{
  "n_layer": 15,
  "d_model": 224,
  "n_head": 4,
  "n_kv_head": 2,
  "head_dim": 64,
  "d_mlp": 896,
  "vocab_size": 4096,
  "activation": "swiglu",
  "norm": "rmsnorm",
  "norm_place": "pre",
  "norm_eps": 1e-06,
  "positions": "rope",
  "rope_base": 5620.0,
  "rope_fraction": 1.0,
  "qk_norm": true,
  "attn_scale": 0.125,
  "bias": "all",
  "tie_embeddings": false,
  "parallel_block": false,
  "init": "trunc",
  "init_std_qkv": 0.0303,
  "init_std_o": 0.00518,
  "init_std_up": 0.0303,
  "init_std_down": 0.00277,
  "optimizer": "soap_variant",
  "lr": 0.00598,
  "lr_mult_qkv": 0.5,
  "beta1": 0.95,
  "beta2": 0.99,
  "lr_head": 0.0081,
  "warmup_steps": 38,
  "schedule": "wsd",
  "decay_fraction": 0.672,
  "decay_shape": "pow",
  "final_lr_fraction": 0.1,
  "batch_tokens": 65536,
  "seq_len": 512,
  "doc_mask": true,
  "train_tokens": 199000000,
  "steps": 3037,
  "dataset": "wikipedia_en"
}
Each number is 128 + 24 x the weight over its row's rms, rounded and kept within 0 to 255. Layers, rows and columns count from 0. The size above them is the row's rms in percent of the matrix's.

# layer 5 MLP gate, 896x224, rms 0.107, rows 782-821, columns 0-55
size [107  95  99 101  91 109 131  98  92  99  97  88  92 106  89 117 100  97  95 107 101  93  98  92  78  98 104  87  91  95  89  98  93  98 106  88  90 113 105  96]
[[ 81 140 156 122 121 135 133 129 129 150 104 139 121 193 119 138 110 147 145 103 136 122 143 113 176 159 203 132 163 137 117 165 170 121 108 136 123 132 116 119  96 143  60  84 129 123 142 128 127 118 105 147  99 141 151 141]
 [164 150 128  77  88 150 115 127 141 145 155 180 145 127 147 103 152  79 141 164 125 107 133 111 117 148 156 124 121 151 140 135 114 122 146  86 107 185 152 103 140 138 117 132 135  51 138 153 137 105 114 128 146 123  91 143]
 [102 126 148  99 125 128 123 123 122 170 111  94 115 101 162 124 107 135 104 166 114  94 121 148 132  91 115 131 125  97 133 132 130 132 160 158 120 109 149 155 132 155 107 114 139 130  95  98 130 109 100 132 150 148 140  78]
 [158 154 144  93 151 149 152 136 183 171 144 138 213 127 118 121 156 133  85 148 148 110 139 113 153 100 124 158 115 159 128 146 167 138 169 107 114 108 175 128 153 117 110 176 115 130  91 100 163 115 122 114  87  87  88 142]
 [146 112 100  92 142 138 132 116 129 134 175 156 159 180  92 147 121 180 114 120 138 125 125 120 150 142 156 149 109 148 144 113 149 119 153  89 148 109 190 124 167 129 127 107 135 150 137 145 116 138 114  89 173 166 112 181]
 [162  85  66 110 125 181  99 131 125 167 130 126 119 141 104 108 154 109 144 110 143 164  96  98 138 124 110 131 107 141 136 146 128 175 148 129 102  69 134 148 110 143 134 113 135 104 141  71 158 118 137 155 130 110 157 113]
 [149 108 127 163 112 144 133 108 150 119 120 124 109 111 152 119 111 145 146 121 120 144 127 105 112 115 118  77 151 100 138 112 105 111 103 109  97 141 167 106  85 187 119 122  90 130 133 108 106  98 130 135 216 141 104 118]
 [141 140 104 130 139 118 144 131 180 153 116  88 115 154 135  96 105 113 114 100 147 106 116  98 126 124 110 126 151  99 103 151 154 127 121 112 130 145 109 101 162 103 130 165 125 111  94 125 183 151 142  77  96 159 146  89]
 [ 95 143 182  91 150 161 125 155 135 166 114 106 140 134 155 118 110  88  99 168 122 124 136 112 119 126  73 120  96 115 175 125 152 119 155 108 143 145 105 137 102 151 161 128 180 144 152 111 121 152 145 144 120 183 146 105]
 [127 136 119 134 119 123 146  95 116 140 123 115 111 114 114 152  87 148 136 137 140 108 117 127 118 145 164 139 112  89 120 131 124 166 132 152 119  97 144 124 154 156  87 107 147 128  95 132 138 106 122 133 146  78 139 133]
 [147  66  99 122 160 125 146 112 152 113 118 127 147 114 129 146 115 142  92 146 100 134  94  96 115  97 168 160 155 133 127 134 159 122 157 171  70 153 112 110  88 149 111 178 102 143 152 119 117 126 106 141 124 137 148 126]
 [159 106 113 125 118 127 140 163 149 139 149 114 167 118  80 149  61 176 145  88 124 130 161 137 116 128 141  99  74 107 117 138 118 141 142 101 125 121 105 170 117 135 145 132 156 145 121 142 132 108  86 110 142 115 106 141]
 [104 169 129 127 129 158 125 109 123 122 115 149 154 134 120  93  98 122 102 115 113 100 133 140 128  99 145 103 148 137 140 117 139  97 171 137 136 124 186 120 126 167  85 120 123 101 158 176 153 100  97 125 159 104 145 129]
 [121  77 132 115 153 123 111 104 154 138 131 120 121 129  91  96 151 120 118 118 171 115 136  96 141 162 166 132 135  92 144  95 159 101 131 152 127 164 119 123 104 117 124  93 134  83 124  94 153  85 151 134 152 117 156 113]
 [119  75 141 123  99 142 169  74 100 131 146 134 162 139  98 130  65 173 134 114 167  98  80 157 134 108 132 152 118 151 158  93 152 111 132 164 143 131 111 152 165 149  68  99 157 110 127 110 135 126 125 197 147 104 134 123]
 [ 83 134 121 105 150 132 157 101 166 104 112 147 118  78 127 104  71 122 106 122 150 110  92 115 135 143 109 117 138 118 133 130 110 157 149 131 103 126 126 134 139 137 137  97  94 153 151 152  92 117 144 144 127 176 142 110]
 [150 163 106  93 126 164 115 153 133 137 123 133 103 144 124 156 145  91 125 142 122 130 111 161  91 115 139 132 127 126 174 158 154 124  88 133 142 129 119 170 134 138 140 101 108 144  88  80 136 100 132 136 115 157 152 170]
 [129 123  98 151 106 127 108 187 109 128 152 185 127 127 142 151 131 104 124  98 107 109 106 112 117 117 172 131  93 100  82  86 134 143 142 129 148 165 117 125 124 116 137  77 112 122 145 118 143 126  64 168 113  86 138 172]
 [114 141 159 178 102  79 124 125 159 135 139 132  97 119 134 158 124 138 150 112  99 100 143  74 111  64 135 183  89 138 120 131 110 118 145 111 123 123 117 143  90 117 108 180 137 121 121 158 143 144 118 130 164 123 123 123]
 [153  97 155 116 125 114 129 111 123 137 129 149 145 131 144 140 122 140 118 132 136 115 158 118  77 157 150 109 140 161 135 128  90 165 119 137 104 158 100 145 171 182 135  73 167 113 116 110  88 117 163 136 121 141 114 143]
 [141 125 122 111  76 162 140 101 139 107 151 154 109 129 109 125  70 138 159 127 131  97 153 127 131 116 148 132 187 140 152 144 147 119 121  85 107 105 180 127 151 130 139 137 142 127 163 139 143 182 135 163 120 171 121 131]
 [124 104 133 143 130 156  86 137 156 119  87 104 106 138 128 154 110 146 124  74 151  95 132 124 115 156 108 121 143 102 136 146 119 158 129 116  77 177 133 119  83 136 163 121 129 145  97 130 174 100  98 120  97 180 129 105]
 [131  94 152 149  85 106  89 127 134 108  98 120 132 115 141 123 112 164 139 161 118 107 129 138 133 136 102  94 147 127 110 120 123 170 204  92  92 108 161 147 129 124 135 122 103  94 147 143  95 140  63 136 178 116 100  96]
 [127 137 145 148 126 142 109 103 147 138  64 145  98 112 122 120 159 113 138 102 157 146 142 184 136  93 114 111 118 136 137 133 193 114  88 139 131 103 122 127 143 158  89  84 140 130 142 110 143 139 117 141 116 176 152 132]
 [ 97 121 122 144 134 132 136 129 160 133 141 133 127 142 104 126 131 156 103 109 103 154 112 175  99 103 101 164  90 106 108  95 138 142 139 136 160 145 151  94 121 134 119 176 122 127 141 131 122 119 141 107 152 112 111 174]
 [121 153 106 145 163 105  49 114 149 129  86 124 147 150 128 140 144  91  91  83 134 110 121  71 151 109 147 116 129 118 105 121  96 156 122 110 159 166 111 157 170 108  95 183 122 121 162 116 138  52 125 126 140 102 119 145]
 [ 97 102 116 136 109  86 115 103 147  98 141 147 119 133 136  90 130  94 129 132  82 112 135 143 119 131 131 149 118 126 132 159 135 128 114 133  85 142 116 157  94 129 165 115 147 152 169 158 134 183 146 145  95 135 133 112]
 [ 98  86 120 110 156 141 115 140 126 168  95 133 118 128 179 135 140 138 166  93 116 105 140 122 104  86 114 128 145 138  99 121 134 136 132 146 132  91 143 124 146 180 133 158 184 111 148 103 154 131  80 110 114 129 123 100]
 [129 183 126 144 113 121 156 130 168 142 168 150 144 183 143 125 158  87 114 116 165 129  95 105  80 177 134 152 158 131 173 116 156 132 133  96 167 126 117 139 110 122 125 138  99 113 126 113 140 129 135 128 140 108 159 119]
 [190  79 141 132 152 150 130 122 136 135 125  98 117 120 192 133 126 123  96 114 118 100  87 147 119 103 125  97 168  77  72 143 112 102 151 143 112 115 120 121 114 148 110 167 116  89 124 124 117  90  65 109 133 137 149 144]
 [159 148 138 131 174 160 108 168  96 159 168  96 133 151 154 112 121 134 123 153 128 135 145 109 130 180 143 126 112 134  78 140 158 143 124 115 144  74  91 124 113 109 118 140 143 155 120 162 140 129 160  79 117 136 164 105]
 [171 138 134 169 146 117 134 114  98 136 106 133 134 150 133 131 106 151 126 130 128  75 118 128 151 124 140 136 124  94 139 115 134 133 116 137 159 185 116 106 149  72 126 106 132 177  72 169  97 104  99  81 101 132  99 119]
 [116 120 161 107 111 112 142 163 101 140 112 131 112 140 163 145 106 138 118 143  82 143 135 127  97 125 135 158 134 165  75  86 107 121 103 147 118 129 134 111 134 104 150 125 112 134 137 101  93 133  94 124 100 127 111 160]
 [147 140  83 127 115 139 132 163  85 113 156 128 144 132 123 123  94 150 120 163  79 110 111 141 144 138 112 126 145 137 127 140 131 135 169 148 120 125 154 110 186 100 177 126 159 106 148 124 133 151 136 146 114 141 114 169]
 [112 146 116 178  91 148 142 142 141 147 142 114 137  90 133 131 146 137 149 138  98 128 103 170 113 143 132  96 165 117 103 146 134 155 127 156 157 112 126 165 127 143 111 164 137 141 123  88 137 107  89 120 131  96  74 118]
 [127 129 108 142 147 114 185 106 128 122 150  80 134 117 104  84 115 135  80 119 153  68 169 110 118 108 119 160 166  92 130 116 122 131 111 125 124 103 178 146 161 131 120 108 166 136 162 120 122 138 147 173 118 125 125 118]
 [124 124  96 169 109 149 162 140 130 113 135 117  98 152 115 109 134 121 156 112 124 139  93 111 133 132 146 146 143 139 116 135 127 116 110 142 135 136 120 108 154 117 147 156 112 143 133 103  94 118 121 178 173  79 152 166]
 [157 115  92 129 175 121 113 136 145  76 141 132  77 150 173 122 149 102 195 125 128 132 125 107 138 111 113 142 148 139 126 117 111  93 126 150 145 107 147 116 129 131 142 168 109 137  95 137 151 134 118 109 152  98 117 114]
 [163 160 120 129 156 162 137  96 142 102 108  91 183 115 127 118 130 116  96 141 141 138 133 145  99 107 137  97  96 138 133 106 132 131 130 102 148 109 100 147 126 118 203 112 156 155  94 147 142 123 114 122 122 118 104 120]
 [119 139 121 138 103  98 153 141 108 177 141 152 131  86  95 112 111 147 124 119 146 115 107 135  64 142 147 129 137 152 167 128 132 140 161  83 114 116 109 146 131 139 169 133 151 141 124 128 106 166 138 114 139 153 111 103]]
# layer 5 MLP up, 896x224, rms 0.104, rows 782-821, columns 0-55
size [109  94  98 101  93 110 125  99  95  96  99  90  89 103  94 115 102  99  98 107 103 101 103  91  85  98 111  83  96  97  90  99  97  95 104  84  95 112  97  96]
[[110 140 139  84 136  97 105 135 138 123  86  97 151 183  97 104 115 147 142  93 110 136 106 103 150 139 165 196 154 139 149 149 128 129 102 161 150 111 130 118 123 128 106 135  92 124 187 130 100 111 105 107 102 120 158 121]
 [140 109 132 109 147  91 131 142 128 123 160  98  86 157 148 107 115 137 109 147 114 114 119  89 114 140 165 151  98 140 108  96 128 140 157 120 118 151 113 179 127 126 113 168 109 105 103 146 102 139 109 155 101  52 151 129]
 [ 92 115 139  93  77 120 108 164 142 161 127 107 188 126 130 128 107 101 160 111 113 134 111 115 116 105 120 106 107  94 131 112 109 126 149 128 120 134 114 102 143 124 134 120  74 125  84 141 196  91 106 161 166 138 111 143]
 [111 111 107 130 134 157 130 137 130 174 116 121 163 124 105 154 133 137 131 140 143 165 160 127 139 116 139 121  93 126 119 116 106 131 122 123 124 129  84 122 135 110 143 123 198 101 112 128 119 121 213 111  92 136 169 138]
 [153 137 128 110 107 123 106 128 216 128 151 119 111 115 142 120 150 130 143 123  68 109 173 144 150 155 178 117 107 125 138 124 119 134 129 156 151 108 122 133 133 155 134 118 141 136  84 125 169 137 145 109 174 128 101 138]
 [139 137 140 126 108 124  97 138 122 117 131 131 106 140 168 143 132 103 108 129  96 151 148 140  89 133 153 160 101 127  61 178 103 132 150 141 126 125 142 118 110  98 116 106  81 135 118 135 142 146 163 115 155  90 151 181]
 [125  75 155 122 114 116 123 134 158 134 137 123 137 109 117 137  82 133 115 100 130 153 131  96 150 136 123 126  88 125 104 130  90 131 127 113 127 122 180 105  98 113 110 138 115  99  84 156 155 119 146 130 145 140 113 137]
 [160  94  97 117 180 134 143 169  83 156 119 174  86 144 125 125 113 140  99 196 125  88 128 140 123 102 127  84 142  90 148 124 117 135  79 148 119 144  96 111 123 146 128  70 138 169 108 149 122 132 147  99 116 139 143 142]
 [146 139  84  95 118 153 117 104 152 149 116 156  97 148 120 169 127 149 122 119 145 142  81 148 130 116 153 133  89 120 122 111 111 126 120 144 117 109 126 164 122 205 132 109 153 120 153  99 124 125  73 164 114 140 100 122]
 [135 105 152 121 146 119 125  88 151 127 173 140 129 129 171 120 132  95  98 119 134 144 203 117 150 112 141 179 109 131 144 149 138 121 152 155 127  97 153 128 180 135 160  87  99 169 102 151 153 134 125  91 110 143 105 176]
 [159 156 126 111 136 144 119 112  91 113 143 109 131  94 109  94 129 169 120 182 171 165 133 165 142 170 121 111 120 116 161 143 120 175 124  92 118  87 120 132 113 111 142  98 153 149 115 111 141 156 134 116  97 114 129 103]
 [138 121  74  82  58  88 114 170 129 144 156 159 119 122 133 182 122 129 123 115 108  99 107 139 109 114 166 130  98 102 117 123  94  98 160 108  83 141 131 100  85 122 134 138 141 142 122 124 103 107 124  88  95  95 150  98]
 [ 96 129 131 136 138 138 155 115 129 114 137 131 139 152 153 125 118 124 124  99 107 126 108 104 140 139 155 137 151 126 125 124 152 110 132 149  77 124 174 141 149 136 122 150 148 119 131 130 183 113 150 121 124 133 157 110]
 [134 108 127 146 132 148 138 118 119 120 137 135 118 132 148 114 110 148 108 127 131 121 120 110 153 147 145 142 112 103  87 163 149  92 148 151 145 148 172 168  92 133 125 166 126 106 125 148 155 126 101 119 143 125 106 166]
 [123  96 104 152  96 138  82 116  83 141 123 124 147 117 137 151 124 164 156 136 161 100  70 137 111 134 139 126 102 135 130 139  89 121 135 180 159 104 131 117 169 116 136 112 147 174 108  93 112 118 101 159 162  79 133  98]
 [103 115 136 158 128 152 139 134 110 107 175 155 119 123 121 105 112 170 148 162 163 155  74  85  82 139 169 128 152 146 132 102 154 155 113 125 106 136 142 141 194 130 126 113 107 122 136 144 114 111  99 127 149 123 136 146]
 [165 127 127 107 137 107 108 149 128 149 138  79 106 126 125 140 132 117 104 149 131  98 118 189 113 151 140  95 102 142 129  68 134 138 141 122 120 172 106 166  98  95 134 132 104 134 128 128 138 127 145 109 100 131 143 113]
 [111 139 124 111 104 153 168 134 145 118 115  91 151 171 151 135 183 144 130 113 136 143 140 104 145 118  83 132 136 165 123 145 148 126 149 148 180 152 145 115 117 135 111 141 160  96 139 114 125 141 124  82 117 113  99  82]
 [133  84 117  98 140 149 102 149 136 108 125 115 109 134 133  90 132 113  78 139 105  86 127 139 109 136 162 128 158 131 146 123 146 140 107 145 130 130 157 146 125 155 161 110 126 148 102 165 150 105 141  98 124 119 167 144]
 [ 90 148 137 103 142 111  83  77 142 173 136  96 128 104 114 138 126 155  78 108 128 135 140 153 128 172 114 113 147 163 121 150 134 114 135 116 106 146 125 152 145 152 133  82 124 141 111 119  95  98 140 156 120 104 144 120]
 [122 152 116 162 130 112 124 187 140 112 128  93 121 110 157 138  82 116 112 119 134 102 140 162 149  93 122 151 173 116 111 144 148  78 137 141 163 149 143 139 105 118 126 142  94 169 164 159  84 172  93 126 105 120  94 155]
 [144  91  98 196 132 179 102 107 131  95 109 102  84 123 160 130 139 144 160  82 147 135 134 134  99 110  88 134 144  75 172 142 126 158 113 138 103 137 102  94 123 102 152 148 131 170 111  92 127  96  90 155 124 179 157 122]
 [137 106 152 139 112 123  77 132 152 118 114 119 128  72 129 120 107 155 176 115  94 115  75 121  91 131 155 122 152 156 107 122 138 167 117  89 109 125 138 129 133 122 118 146  93 161 135 147 128 160  91  94 101 114 150 131]
 [129 128 171 159  89 149 113 104 148 162  91 127  86 120 143 146 130 126 140  91 162 141 160 176 142 151 170  93 128  85 109 149 150 121  79 130 111 123 117 128 135 153  87 102 145 127 132 131 151  89 101 109 136 129 117 113]
 [ 98 175 129 145 148 125 120 108 127 155 123 109 121 120  92 117 136 117 122 169 155 138 115 125 178 122 101 133 105 171  72 155 110 164 144 124 198 137 125 123 146 110 134 114 123 131 143 123 111 150  91 119 139 154 109 135]
 [149 141 125 158 142 135 149 125 127 137 171 171  85 111 114 115 105 171 119 198 138 146 144 198 112  92 141  83 137  91 128 161 123 127  97  95 102  86 155 100  85  77 107 115 143 116 153 141 138 160  77 139 128 151  84  95]
 [123 116 111 130  91 121  76 127 135 132 116 161 128 131 132 123 111 109 102 133 111 126 159 107 131 113  86  68 145 146 183 138 117 139 155 143 105 136 124 136  92 129 150 110 121 122 151 140 143 145 119 112 132 114 121 126]
 [157 128 140  90 129 103 134 109 147 116 162 133 154 145 115 110 118 134 141 116 134 123  89 146 148 172 105 117 173  90  94 126 126 126 148 153  86 122 108 128 134 123 116 113  78 172 160 142 105 150 149 137 120 137  75 175]
 [145 117 139 138 114 147 127 100 111 135 137  80 144 114 116 152 118 138 161 120 128 106 141 170 135 100 136 130 150 131 112 154 128 144 111 116 114 126 117 124 127 107 151 111 113 120 116 130  81 144 117 119 100 141  69 103]
 [153 112 116 165 147 105 109 122 160 123 133 147 116 156 133 133 136 104 110 107 121 114  79 117 120 110 118 178 135 125 129 143 100 153 126 141 144 116 124 136 181 143 131 141 161 154 141 103 136 109 144 124 131 160 155 161]
 [125 127 161 114 133 116 146 103 157 118 116 109 132 109 126 157 138 109 115 105 138 140 114 118 144 110 100 124 138 138 181 119 120  76 124 111 172 196 130  91 116 114 113 153 102 136 172 122 121 121  82 132 123  98 134 159]
 [ 91 148 127  98 120 107 151 132  94 127 159 134 132 134 113 131 155 143 128 132 113 132 181 115  96  86 147 101 151 131 110 148 116 122 136 141 133 112 127 176 131 136 164 116 138 101 108 135 111  74 124 117 160 141 161 138]
 [130 157 137 143  92 123 154 184 134 149 108 111 107 129 101 124 147 121 170 125  63 166 122 175 137 135 114 173 168 129 112 116  91 126 120 136 108 148 115 164 113 130 196 128 137 166 171 156 115 145 111 138  93 104 145 161]
 [154  84 153 131  98 146  95  75 160 150 111 121 121 139 121 153 120  94 150 117 131 161 143 151  83 177 132 121 179  85 115 123 125 149  88 134 125 135  71 117 109 109 140 123  99 140 122 116 120 127  98 121 164 110 138  94]
 [133 119 131 141 130  99 114 136 155 120 105  86 141 125 130 162  95 139 121 126 102 108 143 122 129 134 155  94  86  88 120  98 161 154 139  82 103 126 110  64 100 133 124 129 140 128 147 126 149 122 116  89 141 158 160 122]
 [ 92 164 117 100 116 140 102 155 137 107 148 142 140 122 151 153 107 122 185 143  87 155  96 141 147 111 136 118 148 136 113 133 123 111 113 146 133 150  83 124 130 159 111 123 128 168 121  88 131  82 119 124 149 122 156 148]
 [114 180 136 114 128 141  94  93 157  99 146 139  91 124 143 168 144 113 135 131 155 108 137 121  83 138  74 153 123 106 102 139 128 143 166  79 104 144 120 136 165 153 149 135 128 150 116 137 185 117 113 158 126 128 144 128]
 [ 86 133 120 137 114 170 186 125 141 131 103 110 133 125  82 167 152 173 128 152 119 152 159 127 123 118 136 133 139 127 154  96 100 135 124 138 127 176 109 130 135 130 126 126 157 140 117 149 123 119 114 167  34 100 106 117]
 [160 162 136 127 156 153 123 108 133 102 135 115 137 174 102 151 119 118  77 148 142 134 130 115 113  92 102 121  97 147 115 108 108 129 103 132 133 121 181 123 150 130 143 104 144 179 115 184 131 117 124 125 112 175 125 177]
 [162 124 102 136 181 147 112 126 115  95 128 107 112 116 120 157 131 101  88 155 133 150 132 109 175 165 130 144 166 141 113 112 113 150 132 126 130 119  99 146 136 147  73  93 120 140 140 111 127 128 147 141 157 114 117 108]]
# layer 5 MLP down (transposed), 896x224, rms 0.0953, rows 782-821, columns 0-55
size [109  98  98 102  96 102 113 101  95  98 101  97 101 103  97 102  98 104 100 105 103  95  99  97  87  98 106  94  96 102  95 100  97 100  99  94  97 111  98  93]
[[142 143 123 118 121  97 164 142 123 135 159 100 149 126 149 108  93 112 105  81 109 117 101 143 146 100 164 155 150 120 150 129 167 127 124 137 130 126 132 110 132 106  86 109 104 144 188  88 136 141 129 120 108 138 150 130]
 [ 82 108 109 159 140 100 127 132 116 178 124 125  53 126 133 123 132 136 144 136 135 116 173 133 105 119  75 152  78 112 127 116 140 115 127 131 152 113 185 157  88 123 103 128 111 162  99 142 108 140 143 122 101  75 111 162]
 [127 100  90 117  99 126  71  91 124 140 108  97 110 149 119 131 169 168  61 153 139 104 149 138 122  98 127 158  91 109 136 149 151 119 123 129 151 104 124  99 124 107  85 104 112 151 127 126 111 127 180 110 132 158 146 157]
 [109 103 120 115 110 138 112 159 142 158 116  98 144 107 100 131 131  98 124 145 129 128  90 101  84 112 128 118 118 107 153 118 123 123 114 114 166 115 113 179 130 153  92 120 146 102 120 132 146 102 199 119 111 134 138 127]
 [118 105  95 101 179 118 114  88 135 140 137 129 166 128 115 168 164 136 141 112 122 140 131 122 141 112 155 140 160 145 120 106 114 136 143 131 138 152 115  96 113 143 144 131 160 124 121  89 150 126 162 141 138 158 126 128]
 [120 126 136 147 126 109 127 130 162 113 131 158 148 131 145 179 162 137 109 121 124 114 145 151 135 128 139 128 106 114 133 109  93 186 102  95 166 132  99 147 148 142  87  82  68 100 129  91 164 116  96 124 145 138 110 149]
 [174 139 152 123 124 127 100 130 129 145 109 161 130 115 156 103 134 104 131 155 155 137 115 117 108 166 165 136 105 145 109  96 141 138 151 120  82 118 107 125 118 162 141 153 132 119 131 143 132 132 150 132 160 114 119 140]
 [127 134 115 125 133 152 121 118 148 125 151  94 112 130 101 101 127 168 130 166 122 116 199 126 131 112 105  89 168 140 144 106 122 165 108 118 147  94 149 123  87 129  99 109 169 132 132 204  98  93 145 126 127  65 136 103]
 [128 130 105 149 100 109 129 121 124 161 126  88 139 122 162 142 101  88  97 149 125 100 154  90 131 112 116 131  98 126 151  92 135 133 114 172 137 108 137 124 120 139 105 143 137 151 112 151 133 139 160 115 100 123  85 115]
 [109  87  98 139 152 116 190 154 162 107 159 140 118  80 112 126  94  88 119  90 101 135 142  98 127 104 144  74 149 164 127 110  84 145 111 139 151 109 134 155 121 106 168 117 177 126 103 135 132 109 113 123  91 131 103 105]
 [103 134  57 146 116 112 141 153 151 148 126 138 104 144 148 134 117 143 135  95 160 138 156 126 144 115 114 111 160 117  74 124 132 107 114 110  94 125 109 107 109 119 166 138 155 107 112 133 131 125 135 151 106 110 105 170]
 [159 139 142 153  87  96 102 148 163 131 161 139 111 126 180 110 134  84 157 119 137 118 146 150 136 119 123 120 117 102 162  98 172 102 166 114 151 148 163  98 108 110 115 129 133 185  92  89 141 133 116 131 136 102 170 149]
 [108 147 105 109 120 197 138  69 115 132 138  86 140 152 115  85 143  97 152  93 147 140  83  91 109  90 119 170 158 130 129 144 117 173 161 125 120 103 130 124 138 178 155 150 131 170 157 113 150 129  91 163 119 143 143 143]
 [130 152 117 152 110 132 141 116 171 153 159  89 128  69 128 124  95 126 107 130 148 109 131 163 123 180 110 101 104 156  71 126 142 127 158 115  78 122 113 123 124  95 164 127 129 105 116 144 131 115 153 115 100 128 150 123]
 [131 159 131 117 135 143 129  88 115 141 132 131 155  97 145 128 116 176 127 117 122  98 121  95 137 104 154 149 147 169 139 133 130 144 122 140 133  96 171 103 147  75  95  95 114 135 116 132 118 140 116 175 135 136 119 152]
 [128 152  83 134 131 128 184  87 177 127  98 100 139  79 151 111 116  95 120 113 139 119  99 168 149 126 139  98 173 125 106 111 121 133 119 123 106 132 146 166 142 111 139 107  80 117 142 139 155  82 108 137 128 135 155 126]
 [163 113 109 111 187 101 118 131  93 130  95 140 120 128 136 145 155 132 114 133 107 113 115 168 100 127 123 116 187 129 148  90 103 137 145 142 153 144 132 168 127 107 133  72 109 123 103  76 122 105 105 108 148 146 148 117]
 [152 127 106 112 141 121 125 134 126 166 117  74 129 102 139 118 137 159 178  85 118 133 159 115 163 131  87 121 178 138 164 136  96 151 166 100 150 135 127  73 155 154 143 112 141 133  76 107 105 142 150 102 113 141 127  85]
 [142 134 112 100 150 126 121 164  95 135 136 129 103 126 101  97  89 127  96  89  83 122 144  90 111  91 126 124 141  97 160 134 165 116 103 121 159 170 108 145 154 106 152 106 142  93 146 122 120  92 139 113  88 169  78  94]
 [135 167 151 101 106  88 120 100  96 142 141 104 119 138 102 123 170 131 125 112 115 128  95 120 127 141 128 166 120 165 103 148 138 113 126 123 133 137 129 121 101 144 132 125 133 129 171  94  91 156 136 144 129 134 162 100]
 [118 105 140  95  97 108 130 136 144  98 107 143 122 120 157 110 103 139 185 124 115 113  77 157 102 126 113 154 128 115 104 155 136 108  84 115 154 133 125 109 118 156 120  98 128 146 153 156  85 183 103 114 113  90 166 154]
 [111 103 155 102  94 120 146 156 116 121 127 155 151 117 136 123  93  81 132 132 130 162 143 156 146 107 112 116 124 101 146 133 122 132 111 140 160 142 103 142 148 171  81 136 133 118 155 140 145 101  83 131 166 155  93 132]
 [116 148 112 105 109 124 157 129 125  73  80 131 137 133  66  96 160 139 161 144  97 128  78 106 142 124 140 108 155 119 138 133 131 125 128 119 100  94 144 102 147 183 147 118 119 166 142 107 152 160  81 133 138  96 114 165]
 [122 129 116 132 147 129 123 112 177 153 138 128 144 123 143  94 145  98 124 122  97 167 110  97 134  99  93 157 117 160 123 136 111 163 115 167 146 139 152 140 120 178 126 163 159 106 138 119 138 155 129 123  95 165  85 137]
 [123 138 128 126 147  98 102  92 131  93 150  86 136 133 117 134 137 117 175 120 150  98 125  98 141 153 132 124 158 121  99 134 134 121 143 142 166 155 137 126 105 112 148 144 163 171 121 140 162 124 136 166 164 156 101 153]
 [112 153  81 132 170 144 101 111 135 100 142 127 139 108 124 102 115 128  88 112  97 133 129 120  79  71 176  74 151 143 131 157 110 131  64 120 116  88 114 130 128 132 129 150 155  90 150 121 108 132 142 147 171 122 145 123]
 [134 145 131 147 105 183 117 119 137 108 151 156 125 115 141 167 113 149 140 122 176 117 128 166 126 166 168 185 133 137  98  92 151 122 215 157 147 154 118 160 122 164 122 142 142 114 114 109 175 156 140 136 125 126 126 133]
 [130 119 130  95 151 122  91 140 104 162 120 112  58 110 139 118 108 126 129 149 102 122 152 117 111 126 107 126 167 134 149 177 200 103 146 185 134 118 101 109  90 129 160 106 116 157 137 133 152 113 131 185 135 144 119 148]
 [119 151 145 117 150 100 123 129 109 128  86 138 119 136 108 135  78 134 160 124 147 132 202 145 134 162  98 121 103 114 151 108 132  83 101 106 119 128 101 138 159 130 111 125 136 143 120 141 128 105 137  80 168 100 154 149]
 [118 130 160 144 139 184  76 154 128 183 130  92 135 145 136 126 148 112 165 132 153 159 160 118  82 148 139 150 121  86 156 126 141 111 125 116  98  79 120 141 125 122 134 102 130 118  85 155 109 148 151 101 154  91 142 110]
 [ 94 112 105  93 116 140  83 115 129 136 163 145 137 111 139  99 126 185 149  84 119 142 152 145 121 109 123 103 126 147 138 128  98 124 126 135 119 128 142 135 147  97  95 104 117 103 190 135 131 131 136 141 109 127 177  67]
 [138 116 131 134 128 112 159 124 136 127 101 135 150 143  90 106 143 160 121 132 125 167 133 145 116 111 109 126 124 107 116 104 147 104  99 152 135 161 122 169 140 148 133 114 183 122 111 147  95  82 111 139 120  68 129 152]
 [124 172 155 105 123 130 172 143 138 135  76 117 125 131 111 129  98 133 126  96 136 138 112 172  75 155 151 146 106 133  95 143 121 129  54 120 139 143 171 146 124 187 163 127 128 155  99 131 119 164  91 149 166 158 131 150]
 [103 145 124 136 153 100 113 130 142 147 134 138 151 109 131  99 125 125  97 133  93 135 153 144 127 112 132  68 123 107 112 126  80 135 144 122 134 117 136  85 128 108 120 138  96 116 136 115 124  65 123 123 109 129 103 132]
 [122 143 109 101  85 109  84 139 141 109 153  97 117 169 116 128 106 150 139  88 116 112  95 124 120 142 159 103 106 111 108 114 149 144  95 100  81 118 127  75 115 139 168 112 139 103 111  89 128 146 128  95  92 106 128 128]
 [ 94 128 140 128  98 133 117 165 104 125 118 154 120  79 156 110 107 116 143 150 123 154 153 161 147 176 134  94 108 119 157 149 139 130  76 116 160 115 101 136 115 162  69 142 122 103 121 132 169 151 107 127 127 134 133 139]
 [130 129 140 124 150 171 126 135 167 147 115 126 118  99 105 125 124  93 138 179 144 122 120 114  90  95 117 147 120 152 132 120  88 134 154  93 129 134 124 114 152 156 134  92 120 107 151 160 137 145 123 143  64 173 148 131]
 [101 129 118  84 120  90 155 161 126 121 110  75 145 136  92 112 124 119  95 133 135 152 106 125 158 112 116 123 176 171 128 142  98  91  76 147 135 137 109 141 117 170 126 137 149 150 152  85 120  77 139 119 108 142 122 134]
 [129  86 160 118 119 136 155 131 175 110 164 139 106  71 165 147 124 118 147 124 103 166  97 128 154 163 181 122 103  99 102 150  77 160 107 133 134 117  80 112  92 177 100 132 112 103 190 110 125 140 139 139 114  97 134 181]
 [181 110 130 160 154 162 134 130  80 109 121 136 138 171 150 167 134  87 137 138 153  98 120 129 181 137 117 138 135 130 135 155 123 111 166 116 140 132 150 140 134 119  90 124 119 113 143  50  94  99 130 152 139 105 111 120]]